From a checkpoint of a small transformer trained on Wikipedia.
Size: 10 layers, width 384, 3 heads of 128, MLP 1536 ReLU, 24.1M parameters.
Architecture: learned positions, tied embeddings.
Each number is 128 + 24 x the weight over the matrix's rms, rounded and kept within 0 to 255. Layers, rows and columns count from 0.

# layer 6 MLP up, 1536x384, rms 0.122, rows 575-601, columns 128-255
[[154 101 152 123 112 134 144 156 118  86  91 145 138 110  95  98 134 146 139 152 157 157 145  90 159 117 148  81 162 132 132 114 152 111 167 151 113 112 113  99 163 159 135 112 142  80 152 126 138 156 167 146 138 160 174 126 126  90 155 171 121 123 123 123 101 172 149 128 120  89 114 132 111 103 105 121 122 106 113 164 104 152 164 141 121 148 144 128 131  85 104 118 131 134 105 132 132 151  89 112 123 145  70 111 134 121 137 103  76 121 111 165 113 165 136 172 135 114 136 127 130 136 134 132 104 106 150 157]
 [110 146 165 189 114 111 142 136 134 133 134  98  90 120 158 119  96 122 138 158 140 148 137  98  95 134 142 102 127 145 132 175 165 129 131 115 146 122 126 175 128 138 134 164 125 121 127 108 107 110 140  89 148 104  96 127 112 113 148 134 116 129 213 144 138 161 113 144  87  76 169 112 132 109 143 175 197 130 110 150 133 162 139 136 140 141 141 160 120 178 156 153 160  82 121  81 157 147 113 150 148 103 174 150 131 103 107 103 116 113 121 158 155 161 139 177 127 147  58 160 191 120 130 123 139 101 155 170]
 [132 122 126  71 130 126 154 136 111 112 104 139 122 142 115 138 139 124 114 130 128 128  73 142 153 111 176 131  93 115 134 156 149  88 105 138 137 134 149 128 118 137 115 119 202 108 129 129 145 125 119 112 189 121 137 107 112 134 158 171 107 112 141 121 108 129 148 126  90 123 115 106 124 118 114 112 131 113  96 139 136 147  96  83 141 131 131 144 123 116 124 124 100 169 110 124 130 154  96 128 158 180 134 175  88 136 147 159 155 146 126 130 149 143 134 105 117 128 126 118 135 145 146 139 147 113  98 123]
 [143  98 134 158 123 118 170 123 142 103 111 137 125 169 155 130 141 145  80 134 110 110 165 101 129 122 105 161 109 132 146 149 146 107 175 135 135  79 109 156 145 123 126 117 130 171 131 130 140 105 116 131 138 139 126 145 136 117 137  68 112 125 114 112 121 137 135 130 116 118 122 115 144 132 139 167 126 110 153 149 108 116 129 101 131 119 119 136 129 153 141 176 147 127 135 128 155 152 155 136 170 129 145 182 150 103 139 113 133 125 102 149 117  96  98 110 150 186 120 156  95 149 123 154 121 149  99 133]
 [147 115 210 118 166 107 105 102 116 143 111 115 110 123 131 139  89 138 145 131 160 129 127 113 105 126 132 115 119  95 125 155 164 124 145 153 109 113  92 114 149 144 115 154 119  93 164  66 122 102 151 124 128 147 127 118 177 122 198 163 146 117 103 114 142 105 119 128 154 147 147 168 139 180 142 112 151 109 160 135 153 121 104 127 133 123  94 154 172 116 143 121 126 126 186 124  53 173 114 105 119 130  88 143 108  52 151 144 120 125 150 105 105 131 118 158 113 116 177 148 174 130 127 123 104  92 123 122]
 [132 115 125 116 116 114 161 126 117 123  91 148 111 135 137  90 122 110  94 177 135 126 118 120 127 115 146 173 131 160 125  89 134 128 121 147 105 167  78 160 160 132 108  95 105  78 176 147 136 135  94 130 132 138 110 145 135  59 172 170 127 112  96 158 114 112 118 148 111 142 146 164 165 155 145 120 113 130 103  82 135 115 121 142 129 112 115 146 149  79  99 119 114 103 118 135 127 147  91 119 116  97 109 155 105 112 135 131  95 114 122 168 140 157 125 133 141  97 147 125 161 130 167  94 129 109 176 102]
 [116 129 124  98 132 122  96 141 150 122 127  91 122 125 138 128  93 203 129 108 155 129 167 113 195 107 141  75 120 120  96  98  56 117 100 122 118  91 123 127 141  98 138 103 137 127 130 116 128 129 145 130  92 130 148 158 101 150 168 115 134 144 143 117  93 128 115 110  95 106 138 158 127 143 140 109  86 177 101 119 119 136 125 117 121  84 129  99 152 108 111 128 138 119 142  67 106 126  79 132 110  90 136 148 176 139 143 110 112 121 102 131  99 145 143 119 108 112  87 119 118  94 101 175 132 110 148 116]
 [107 120 141 128 129 130 141  79 148 150  99 161 124 102 131  94 135 129 104  69 172 102  74 148 104 133 143  81 111  75  95 135 131 112 189 107 146 126 128 118 173 112 143 140 136 119 124 116 137 150 138  98 127 137 105 113 153 118 122 155 151 132 104 153 145 143 177 146 154 133 149 114 133 144 140 112 107 102  99  78 101 173 139  85 159 126 138 125 140  97 117 146 164 142 156 157 131 134 111 171 147 107 153 136  99 112 139 106 137 140 125 112 119 122 111 169 143 127  99 113 127 133  96 133 144 134 112 149]
 [106 126 118 131 118  85 155 161 137 164 109 105 134 126 124 127 143 113 176 110  98 106 126 151 116 149 156 156 129 148 127 112 102 132 152 127 158 129 154  91 129 139 119 115 152 166 131 141 158 105 111  88 110 137 148 142 108 125 111 119 180 159 147 129 143 153 123 149 115 127 166 120 124  89  88 152  71 143 167 124 120 160 134 111 117 156 128 123 133 149 106 117 140 135 113 139 108 109 156 109 149 143 115 124  98 131 134 158 121 141 145 136 151  75  89 120 108 134 117 144  65 116  93 164 120 129 126 125]
 [137 119 137  99  92  93 122 131 126 133 129 121 144 118 114 177 114 102 107 142 160 131 109 115 142 136 117  98 138 148 160 120  93 131 166 114 121 130 132  92 135 147  96 140 126 128 130 136  82 139 105 130 104 126 132 118 141 145 133 141 138 145 152 155 128 172  99 131 138 126 112 153  82 145 170 118 104 103 122 122 122 137 130 123 116 156 153 134 123 111 150 129 138 151 136 117 100 127 152 118 116 104 133 164 132 136 130  99 127 134 101 133 110 160  85 126 106 134 134 141 107 144 164 126 153  97 132 119]
 [102 112  69 148 128 152 117 129 130 158 115 140 138 116 116 113 162 107 187 152 140 114 128  99 145 109  99 123 105 176 149 123 169 166 150 142 133 148  96 158 113 146 133 112 137 144 154 127  95 119 120 142 122 151 123 105 113 105 226 156 153 128 116 128 160 135 125 172 181 150  77 138 111 134 148 157 134 130 144 138  58  97 107 105  77 137 112 100 125 110  91 117 109  96 150 106 102 125  89 118 158 128 114 128 150 179 141 168 152 146 117 126 103  88 131 168  92 104 146 136 122 113 174 101  71 108 136 195]
 [118 115 122  77 164 156 144 116 124 131 125 128 154 148 124 148 103 117 132 104 153 137 140 142 138 132 120 111 131 128  90 125  99 143 139  88 109 140  97 126 167 111 175  88 118  96 170 134 126  90 132 180 135 122 130 107 107 116  91 120 127 114 170 139 166 113 130 109 130  93 110 118 116 132 114 138 119 150 100 150 159  90 145 112 148 153 122 110 127 134 129 161 137 159 120 116 130 125 108 129 149 135 152 132 118 118 157 139 162 133 144 130 101 132 160 127 135  94 132 100 131 138 126 120 113 140 126 152]
 [101 136 143 143 124 115 128 120 123 129 134  95 122 136  79 162 173 164 121 150 141 118 124 144 119 152 107 143 100 148 140 119 115 133 139 121 129  55 129 118 144 116 151 123  93 108 154 149 107  95 133 139 123 135 158  90 119  99 148 133  74 103 128 117 111 173 136 158 153  96 122 137 136 137 128 104 110 151  92  72 108 166 149 111 186 157 103 118 146 131 145  75 130 159 145 105 137 100 122 116 140 128  94  80 130 164 106 109 133 148 152  97 129 121 119 140 123 140 166 137  97 143 156 132 111 122  97 147]
 [114 118 156 125 137 117 147 105 113  93  67 165 158 105  87 117 104 113 134 121  91 207 113 132 133 116 182  85 129 117 133 145  92 126  99 128 145 131 102 143 143 124 112 117 156 150 131 133 156 102 131 126 180 150 145 107 145 115 126 152 128 105 128 135 121 115 115 170 155 124 190  94 158  92 168 121 128 145 118 110 144 137 138 133  86 133 111 129 138 147 150  91 164 161 114 129 128 149 143 119 139 115 101 151  98 156 129 152 129 137 126 129 128 128 140 163 175 100 118 107 118 149 110 107  99 125 153 135]
 [130 141  75 122 133  88 133 112 174 113 159 120 184 122 110 149 148  99 128 145 155 117 166 109 132 137 151 118 141 122 140 113 123 148 138 113 100 166 128 151 158 124 113 103 125 137 149 120 101 113 136 108 191 113 163 122 122 102 121 133 117 134 169 127 141 135  82  99 139 127 145 112 115 162 146 148 136  91 164 116  91 141 114 134 109 112 147  63 106 119 101 127  87 145 125 127 115 130 104 103 135 131 102 135  98 134 129 139 129 157 116 125 117 112 126  84 165 147 143 110 123  97 193 150 116 156 148 108]
 [125 142 127 112 138 141 146  97 143 127 198 104  96 122 143 142 105 128 128 125 116 118 132 121 135 148 113 141 127 145 167  99 137 137 135 140 130  95 122 133 107 143 151 139 127 104 113 144 116 127 163 118 139 143  99 125 144 136  80 122 118 131 151 144 153 132 119 128 169  88 112 120 155 135 138 108 123  72 154 131 139 102 138 173  81 103 110 108 134  90 155 137 125 127 156 156  84 156 140 114 132 118 117 113 142 134 144 130 135 140  97 165  99 116 131 132 120 135 152 113 123 142 141  98 129  97 137 153]
 [ 68 146 103 136 150 104 106  97 140 139 115 123 118  92 126 117 125 107 141 175 168 152 125 165 148 112 150 122 151 124 106 105 187  99 129 143 161 116 120 100 168 113 147  93 133 118 102 115 116 128 159 142 121 152 120 109 128 116 137 149 107  77 124 151 100 152  82 180 118 137 139 108 142 124 127 119  69 126 143  85 132 104 201 132 124 121 113 137 140 102 120 103 146 114 144  86 104  88 122 147 156 142 126 130 101 106  90 118 121  95 124 145 137 147 154 120  92 121 126  96 122 137 114 136 130  77 135 118]
 [ 92 114 142 157 152 136 135 129 137 135 137 140  64  69 125 139 145 123 125 155 158  81 107  82 151 142  96 116 137 123 148 147 111 117 120 132 143 111 118 122 128 147 134 108 105 179 162 116 134 123 109 149 115  97 106 136 128 110 134 116 122 128 114 121 119 122 122 159 144 171 137 154 118 104 128 167 129 122 106 160 109 124 109 172 107 157 145 162 130  67  99 171 131 140 105 116 116 133  95 101 154 128 197  99 140 139  92 112  66 106 122 141 109 114 140 130 125 117 112 138 142 123 139 173 102 153 117 115]
 [136 125 104 136 136 137 137 140 160  81 119 101 118 126  83 121 130 162 143 139 108 116 119 153 116 168 146 150 144 108 133 128 146 149 134 109 101  96 126 134 125 128 132 144 132 164 125 108 109 136 135 147 128 120 142 168 163 106  63 145 150 106  98 152 164 163 128 132 164 136 121 118 144 100 145  91 127 119 123 144 134 126  87 130 142  85 109 177 155  82 128 129 114 128 157 112  73 114  99  91  85 128 101 105 174 131 140 136 127 120 143 141 125 170 125 153 131 115 146 144  65 128 143 131 123 105 139 131]
 [ 91  97 131 150 126 155 110  93 102 132 171 143 174 144 143 102 121 161 103 132 124 131 124 115 122 101 122 164 203 120  91 135 104 148  94 152 133 114 135 128 126 130 193 120 117 147 104 129 142 113 125 137 164 151 141 151 122 130 143 144 136 132 136 140 148 125 145 173  85 133 174 115 137 115 108  89 105 150  63  95 147 162 126 131 131 107 134 144 169 141  97 149 108 104 105 126  99 144 105  83 109 163 106 114 167  93 126 162 104 102 131  96 162 141 151 117 149 134 123 117 140 122 138 109 110 135 156 135]
 [104 141 137 120 108 130 141 117 128 111 131 130 118  88 107 141  86 174 103 152 144 104 137  94 134 136 177 125  87 111 122 102 116 141 129 121 110 131 135 147 120 131 143 123 130 150 106 129 137 124 148 133 166 138 131 104 140 147 136 125  93 138 137 112 142 169 149 130 114  94 146  88 181 122 157 119  99 139 117 115 103 137 155 132 113 126 102 128  95 119 111 127 139 129 102 142 141 108 114 125 123 109 169 124 142 123  78  86 114 111 106 144 140 133 102 156 135 118 127 104 121 132 109 108 121 105 103 150]
 [119 126 111 139 138  93 152 125 126 121 170 150 130 141 158 113 105 159 143 124 136 154 130  79 151  86  95  99 115 136 133 115 109 124 118 154  87 108 120 170 149 191 103 159 165 134 122 143 181 122 148 152 140  85 136 137 168 140 150 132 133 100 161 106 136  87 128  98 154 164 163 104 151 164 118 114 129 112 141 103 134 142 152 120 116 123 115 135 162 121 104 160 110 152 115 131 141 162  85 106 141 117 108 144 187 119 127 130 118 135 119 125 159 106 132  96 114 130 133  95 112 142 117 128 133 148 112 198]
 [ 96 124 134 154 157 114 115  98 118 169 150 118 129 115 121 113 108 120 154 124 121 111 110 152 143 136 146 132 139 148 137 122 149 100 151  93 136 128 143 129  94  98 148 125 117 111 131 157 145 124 150 118  88 145 125 182 106 122  83 113 128 142 123 128 156 103  77 114 138  99  79 124 125 119 161 117 117 148 153 104 155 166 111 141 122 131 119 125 126  79 133 132 130 103 142 118 104 163 130 132 148 138 111 113 153 111 163 107 111 139 145 133 125 154 123 115 152 126 136  99 165 146 172 147 131  96 139 148]
 [130 135 100 126 185 104 145 184 139 151 103 140 125 125 142 102 136 139 114 132 128 126 103 140 173 137 115 131 114 170 124 126 120 142 174 162 159 120 136 115  84 125 115 147 114 148 139  96 155 101 147 127 129 127 114 139 107 117 130 153 149 136 103 147 166 103 124 139 136 113 135 104 115 120 115 144 132  88 125 122 119  87  94 152 130 122 151 148 114 105 115 103 128 153 114 146 120 131 123 106 153 132 121 164 123 174 115 126 100 118  86 119  92 168 143  68 140 138 168 142  90 108 151  84 137 115 129 156]
 [136  66 142  97 121 160 139 109 137 134 167 138 142 164 160 150 163 123 120 125 109 170 117 128  97 122 193 140 125 129 120 129  91 133 140 122 111  92 162 117  94  79 143 121 118 118 131 146 133 145 136 102 125 108 120 124 124 130 132  99 129  86 122 152 121 197 120 149 129 160 126 131 124 145 121 155 112 141  84 103 121  96 136 135 145 128  98 100 186 136 112 129 173 164 160 101  61 137 177 126 128  92 118 110 140 133 112 117 172 112 135  72 155  86 130 132 154 119  79 131 118  75 100 117  86 137 173 122]
 [162 122 112  88 108 146 108 110 121  97 121 122 111 106 125 122 163 153 139 145 129 113 167 108 136 152 132 107 156 128 136 119 104 120 157 103 135 169 159 155 118 143 109 130 107 121 108 144 170 171 126 142 111  95 188 108 145  66 132 133 122 128 105 147 129 111 143 128 130 114 117 142 137 151 152 123 104 150  63  85 118 125 124 126 108 156  83 123 146 102 117  58 108 149 126 116 114 116 127 154  88 131 122 131 148 138 103 124 122 137  99  99 146  79 132 150 193 100 104 170  98 145 126 137  84 143 166 130]
 [123 119 153 120 144 122 161 141 122 150 136 130  75  99 113 123 156 140 133 123 162  97 154 134 133 159 125 153 159 107  86 173 149  55  96 115 140  96 104 120 156 168 111 104 137  92 140 127 107 148 123 126 115 129 134 106 175 101 132 130 156 139 151 135  88 111 122 118 110 136 112 134 131 119  98  93 131 101 141 133  83 100 131 114 142 139 104 173 120 143 116 129 139 127 126  78 122 150 116 146 124 132 131 129  90 151 176 174 119 149 114  78 116 124 127 121 119 119  95 153 168 127 152 135 152 130 171 118]]
# layer 6 MLP down (transposed), 1536x384, rms 0.125, rows 575-601, columns 128-255
[[140 142 148 170 190 157 150 111 155 138 133 131 140  83 144 161 148 110  97 102 106 124 137 120 120 126 127 126 135 120 167 112 122 122  99 143 139 150 112 120 118 125  89 112 147 124 112 147 146  96 109  74 134 142 141 129  98 102 139 120  95 116 113 168 162 118  87 130 140 161 114 124 143  92 136 127  85 116 160 112 152 107 158  85 138 102 126 114 107 144 154 130  89 136  79 119 122 145 172 109 127 114 123 143 108 133 121 135 129 158  93 168 103 152  96 144 128 111 141 129 119 145 116  73 125 151 124 146]
 [117 151 158 108  82 124 156 179 135 202 134 140  77 118 128 148 126 142 119 115 153  81 163  71 130 114 109 149  83 199 154 133 127 119 116 134 145 118 164 151 130 150 115 198 160 146 141 116 207 154 114 162 100  99 126 161 147 124 115  69 156  87 110 138 157 147  50 123 128  96 127  93 135  76  79 146 145 119 164  78 138 164 147 174 119  49 109 171 133 167  91 193 146  28  99  73 122 156 116 151 146 123 177 153 144 150 145  89  78 129 138 134 176 154 100 178 122  97 151 125 141  93 148 128 166 129 151  80]
 [145 140  96 124 124 128 167 129  82 159 131 124 139 126 162 142 131 113 127 143 122 118  90 115 161 155 143 139 114 117 146 118 100 105 127 100 158 174 147  95 112  83 149 121 135 132 144 136 163 121 124 140 107 108 125 119 149 121 105 112 147  77 107 153  72  99  97 126 143 141 125 100 148 132 132  97  96 175 109 108 143 132 119 128 141 124 105 115  82 114  96 159 135 147  96 115 123  69 165 108  70  87 126  95 102 125 129 129 122 102 129  98  71 123 106 137 101  86 140 150 115 154  98 130 140 100  98 150]
 [139  91  89 172 134 126 140 131 107 130 116 129 109  99 117 121 124 103  91 126 152 113 158 125 107 171 129 132 129 133 147 132 149 124 131  91 138  92 139 130 151 113 154  89 106 132 117 151 125 105 135 117 174 122 121 117 172 113  84 145 131 131 135 135 120 126 151 120 152 182 119 134 101  99 118 133 145 113 124 168 114 109 160  94 114 108 155 163 121 153 141 103 111  90 155 160 155 140 130 110 132 126 120 165  97 115  85 116  93 140 128 118 132 116 131 126 108 161 134 125 160 140 134 121 148 159 107 127]
 [127 150 129 141 114  96  94 116 133 150 129 156 148  80 109 142 132 106 128 140 163 119  76 121 122 156 104 132 125 119 149 126 151 134 136 124 153 106 146 120 130 138 112 152 104 110 151  86 108 128  98 146 134 126 123 106 165 148 142 122 146 121 134 146 140 141 167 143 116 110 108 139 109 131 149 169 144 143 144 144  97 107 132 116 125 124 146 126 112 133 104 155 139 155 155  97 140  95 155 127 122 112 147 130 172 102 139 111 126 137  98  61 157  80 106 150 134  72 166  99 142 167 122 122 126  89 143 138]
 [136 142 104 139 154 124  88 120  84 154 117 112 156 114 124 122 125 129 127 130 109 108 103  84 121 134 157 110 110 143  94 126 116 106 128 164 108 138 105 139 153 114  94  79 169 140 145 127 152 103 141 145 198 144 129 155 151 114 156 168 101 110 145 137 126 163 166 153 148 126 133 153 102 147 106 133 134 136 125  77 142  78 141 107 117 130 130 124 107 143 125 150 184 161  89 145 107 143 112 178 103  80  98 125 158 114 170 107 102 113 120 127 130 172 106 133 137 141 128 156 145  94 146 145 126 130 149 147]
 [124 159 132 115 131 116 161 102 131 123 120 127 166 108 147  85 111 132 136 126 119 152 153 143  75 133 128  92  91 166 117 111 130 140 131 156 133  90 173 124 125 131 105 162 128 149 140 156 131 115 126 134 122 122 117 114  49 160 108 141 104 139 127 138 114 157 156 105 119  99 142 102 115 145 150  97 159 141 132 148 111 140 121 137 111 126 133 114 137 164 125 182 106 158 159  86 142 125  90 113 107 119 127 120 129 105 186 125 149 157 103 124 146 144 137  84 139 113 157 101 126  93 132 143 113 112 111 136]
 [147 106 134 118 154 114 121  94  49 148  85 136 128 142 106 121  58 169 157 100 136 126 159 163  87 136 141 139 129 161 141 159 144 117 118 134 130  99 161 124 162 152 124 145 118 165 120 154 127 128 107  98 103 127  96 117 128 127 146 140 105 147 122 153  80 175 143 153 135  98 135  75 122 111 130 162 113 145 102 168 138 151 127 119 126 147 139 113 169 151 147 106 158  89 169 114 120 130 120 112 130 161  84 138 165 105  94 128 111  95 143 121 127 146  89 157 127 151 130 128 100 110 115 158 144 135 112 138]
 [140  76 102 122 102  84 151 148 150 140 161 110 160 140 166 147 160 108 123 125 117 226 124 101 132 103 146  96 130  72  94 121 143 143  99 147 137 136 120 109 126 107 109  75 146 103 133 123 145 113 182 127 146 173 120 134 161 100 167 127 142 112 143 150 106 138 123 144 136 121 104 168 117 150 119 149 111 149 124 175 110 140 131 138 144 111 111  69 120 168 114 155 134  98 133  94 128 174 129 162 113 147 132 133 145  99 187  71 135 156 136 112 138 150 132 183 143 149 121  90 103 126 136  89 106 104 112 146]
 [119  91  97 129 175 148 125 104 140 141 108 146 107 142 143 137 126 150 147 130  99 153 128 162 143 160 102 168 173 104 145 105 150 112 148  72 149 113 135 119 100 164 104 128 138 134 124 110 121  84 164 107 126 130 130 138 123 125 116 131 115 154 159 124 148 129 110  97  99 139 134 136 115 150 125 150 115 141 116 152 129 150 121 160 120 150 111 169 148  88 149 145 163 108 166 112 169 128 128 102 152 110 135  76 128  96 130 101 133 163 112 124 129 153 159  88 137 170 110 147 135 133 132 113 150 136 117 130]
 [109  89 130 115  92 105 116 102  42 208 139 131 174  96 127 142 115 147 114 137 163 109 118 135 127 142 150 140 134  89  74 157 131 114 113 149 115 122 113 129 125 189  85 149  86 149 111 186 127 118 129 117 128 112 106 134 127  92 177 116 113 129 114 148 130 108 155 103 167  54  49 133 140 140 143 120 104 114  80 149 120  77 112 103 157 149 123 135  97 144 109 146 104 102 154 165 126 139  62 146 136 116 129 100 185 158 127 198 154 120 161 119 140 186 171 179 165 147 126 148 149 177 114 117 174 120  87  99]
 [112 130 151 108 154  91 154 140 106 159 154 157 140 143 114 163 143 146 112 159 106 109 110  90 116 122 134 113 156 145 150 118 134 100 133  70 111 132 138 107 105 136 114 124 120 117 108 118 143  99 130 160 128 111 159  99 130 105 132 145 149 142 134 151 160 151 101 148 113 142 126  94 120 161 141 124 117 132  87 148 122 116 126 197 138 150 102 124 136 171 139 148 122 144 139 110 132  76 117 159 117 136 116 130 132 120 149 144 139 138 109 117 146 165 123 136 140 163 147 139 150 120 112 103  93 131 113 117]
 [106 166 124 113 126 179 121 132 173 162 105 126 126 111 106 135  80 121  91 114 135 108 167 140 138 136 142 160 136 105 149 132 102 119 129 128 125 132 139 104 142 118  97 133 152 114 114 128  91 128 136 138 160 135 135 162 125 141 141  50 143 164 133 151 116 106 133 116 104 128 116 121 106  93 107 150 143 143 182  96 130 167 148 131 131 152  91 144 127 135  71 128 142 149 181 137 153 152 120 140  97 140 109 142 109  65 141 121 149 103 124 138 162 114 164 129 117 130 125 101 139  76 138 124 117 122 111 153]
 [ 99 102 134 132 149 107 154  96 148 145 117 135 146 148  89 138 148 142 110 162  97 148 107 146 155 115 115 163 126 149 101 158 134 112 100 106 136 143 129 136 142 139 114 119  98 122 132 148 105 125 130 150 114 149 156 141 161 114 122 141 116 145 130 167 151  99 143  46 137  86 117 118 145 114 156 134 166 139  93 135 122 144 120 127 156 143 126 109 130 137 171 124 122 180 122 144 132 139 118 129 123 117 109 110 133  64 117  93 147 141 146 126 129 125 112 123 152 102 132 150  62 146  92 128  97  95  87 113]
 [145 118 154 140 150 160 120 136 112 122 166 110 123 138 145  82 156  92 108 139 125 118 126 143 125 132 147 153 116  98 137 129 103 130 121 107 141 130 141 102 160 102 119 156 116 139 141 129 134 126 109 150 144 139 138 120 102 152 124 137 106 124 130 148 135 111 126 133 143 142 157 162  91 161 144 129 101 133 132 124 110 138 155 110 148 162 107 125 103 109 119 107 128 154 108 128 118  44 130 124 159 132 143 112 173 137 121 147 104 146 122 152 132 168  89 162 159 110 142 100 133 151 112 157 124  93 133 115]
 [ 98 141 129 144 121 107 135 155 141 129 131 106 105 145 130 117 116 133 125  96 140 166 149 155 155 120 109 104 143 116 116 123 162 112 156 164 144 171 154 114 116 127 114 153 122 158 124 135 150 120  86  91 111 142 139  94 115 102 149 123 160  97 122 112 120 122 152 106 115 148 123 155 162 168 116 140 104 150  97 130 151 107 106 109 145 164 128 102 145 153 119 113 123 131 149 155 154 119 130 117 122 118 149  95 127 129 128  98 159 164 157 110 132 104 161 151 117 125 152  87 140 138 130 140  89 126 136 147]
 [130 140 150 130 121 115  94 122 110 141 101 105 141 136 118 108 122 132 156 144 129 124 119  97 130 149 120  95 123 157 158 126 127 156 116 122 119 146 144 151 128  94 116 134 131 132 127 170 164 123 112 129 116 123 139 173 148 124 139 134  98 167 132 120 146 129 139 123 111 111 138 121 132 124 127  76 148  92 133 183 126 144 137 137 110 112 112 149 107  92 139 120 175 126 108 149 113 116 121 141 151 116 128 152 114 149 140 144 112 148 108 119 104 105 128 119 125 150 130 125 131 144 144 143 163 131 142 104]
 [ 78 118  75 120 156 123  86 123 167 155 143 133 130 118  90 209 113 155 145 119 123 155 140 164 113 141  87 106 166 112 150 110  96 156 149 139 143 128 102 134 137 148 176  95 118 122 108 110 178 101 158 115 181 121  63 111 154 129 164 113  99 113 122  65 115 156 120 122 156 163 134 147 135 163 113  88 130 116 130 126 128 106 185 135 144 104 128 123  91 182 121  91 123 188 126 117 190 143 102 146  91 109 102  87 111 112 111 134 157  89 136 131 183  76 140 106 132 113 129 166 138 148 123 113 119 117 169 107]
 [117 104 145 140 145 120  98 160 114 124 113 139 138 114 125 179 117  97 157  81 118 153 144 152 165 136 132 147 153 132 119  73 173 115 111 125  82 128 107 171 139 158 141 132 113 126  95 117 137  59 139 157 177 116  95 113 161 159 123 108 111 114  60 147 153 109 113  85 166  90 158 115 107 128 134 145  81 175 136 149 152  98 174  67 168 111 129  89 114 158 119 114 114 154 100  77 129  44 138 109  85 161 116 151 119 178 124 117 138 109 202 130 108 133 128 138 127 146 138 151  99 125 140  96  95 147 149 100]
 [119 139  75 149 107 123 148  96  61 102 108 146 113  89 121 131 135 142 119 119  99  95 110 111 151 151 111 141 150 144 118 100 132 129 111 118  95 125 174 165 129 124 116 151 123 112 142 145 120 148  99 127 138 146 137  95 115 126 111 100 148 168 142 144 136 118 108 126 121 100 147 139  81 161 143 138  97 141 163 151 135 105 105 140 123 123 165 139 167 101 141 117  85 158 143 125 104 127 112 193 108 141 138 134 165 123 115 116 128 134 127 102 120 155 111 108 112 133 133 149 170 117 121  98  58 146 148 110]
 [ 96 104 155 152  94 145 157 125 164 122 109 142 119 154 170 123 135 106 137 129 136 115 139 166  97 115  84  98 101 149 100 143 119 119 146 118 141 136 152 148 114 127 147 145 124 106 117 126 132 124 153 117 128 136 142 126 124  79  98  89 118 120 126  87 122 118 112 152 107 106  96 147 136 137 143 145  85 128 153 182 130 146 139 137 137  92 136 132 106 139 120 121 133 113 161 126 110 112 146  86 114 121 131 112 121 123 107 133 102 108 119  77 161 128 139 123 114 108 103  94 187 138 115 120 153 145 154 134]
 [121 139 108 140 173 115 145 137 122 126 124 107 117 115 138 125 121 116 159  61 120 156 136 112 148  85 125 139 119 102 123  85  74 131 172 152 151 126 104 108  76 135 129  79 118 108 141 145 140 132 150 102 136 148 142 122 168 124 163 183 113 126 136 117  98  82 110  82 129  82 153  80 116 117 118 138 172 145 119  76 143 151 122  87 123  73 151 105 179 123 129 148 146 125 151 136 132 191 118 107 113 137 109 169 136 127  82 127 146 130 144  87 169 128 125 176 120  85 114 152 121 151  92 158 179 167 168 128]
 [112 141 117 124 104  82 166  87  76 102  93 146 151 119 161  77 123  99  75 128 125 153 111 129 118 144 118 131 123  81 153 130  91 113 140 137 124 129 115  97 153 118 137 144 132  92 121 140  96 105 160  93 128 108 106 109 149 124 137 115 160 131  91 124 124 114 104 140 123 144 162 125 179  97 144 100 112 138 126 139 139 118 123 157 166 141 142 171 110 140 158  98  86 150 121 164 118 114 129 140 119 123 164 120  93 122 124 171 150 107  98 128 127 129 142 123 147 111  92 134 117  93 126 139 144 112 110 131]
 [100 165 187  79 153 136 112 142 147 125 126 139 134 124 166 132  81 136 131 133 149  78 115 159 139 103 141 150  63 140 123 142 136 136 131 162 113 119 110 137 146 164 134 124 154 144 136  89 145 118 139  98 153 143 144 168 148 158 112 124 118 162 139 146 100 125 149 123 139 124 150 125 119 100 114 128 136 108 145 136  72 147 134 133 137 157 122  97  94 122 106 136 122  97 117 123 123 182 163 151  87 147 123 137  90 112 151 118 136 137 119 107  76 160 132 107 132 152 120 154 139 139 139  91 147 145 150 134]
 [ 89 168 143 141 108 119 125 131 178 132 100 148 101 146  92 112  96 129 164 139 111 108 111 129  90  78 110 122 131  98 112 128 157 133 127 140 114 123 138 140 128 141 144 132 109 122 165 130  99 136 102  95 122 134 170 113 140 130 165 138 129 107  99 126 101 109 142 170 108 120 127 118 119  71  82 146 145 143 130 139 108 114  98 133 146 177 148 104 100 147 126  81 134 114 147 150 163 178 111 111 135 149 148 131 120 137 161 146 107 129 117 165  99 125 101 113 138 149 109 232 127 146 124 147 182 134 113 142]
 [112 146 103 150 133 135 122 167 122  82 143 117 125 137 138 131 127 129 132 156 120 119 120 118 131 130 153 103 120 154 161 112 157 130 119 130 124 137 122 125 130 132 106 109 129 134 138 142 127 121 115 113 138 161 115  99 135 137 135 107  99 161 114 102 175 125 156 111 104 129 141  89 105 128 130 144 103 160 137 110 126 142 118 110 129 123  86 129 123 129 135 147 145 103 111 108 121  79  88 152 123 157 141 132 145 130 143 125 137 145 129 146 117 147 111 114 154 148 156 141 137 121 141 119 148 145 121 152]
 [116  97 100 119 133 155 124 167 104 105 139 131 133 135 138 126 116 122 149  94 102 190 129 180 105 106 174 129 118 123 156 109 120 136 132 129 108 128 125 113 176 116 140 149  99  80 139 166 117 154 129 134 126 144 111 143 138 143 136 167 178 188  89 132 162 128 155  78 135 173 145 129 125 104  76 131 129 136 102 131 120 158 146  61 121 135 155 126 161 142 109 148  87 163 143 138 120 154 121  88 170 146 141 101 124 131 150 142  92 104 105 109  84 141 117  97 105 164  98 159 113 107  97 157  97 111  98 132]]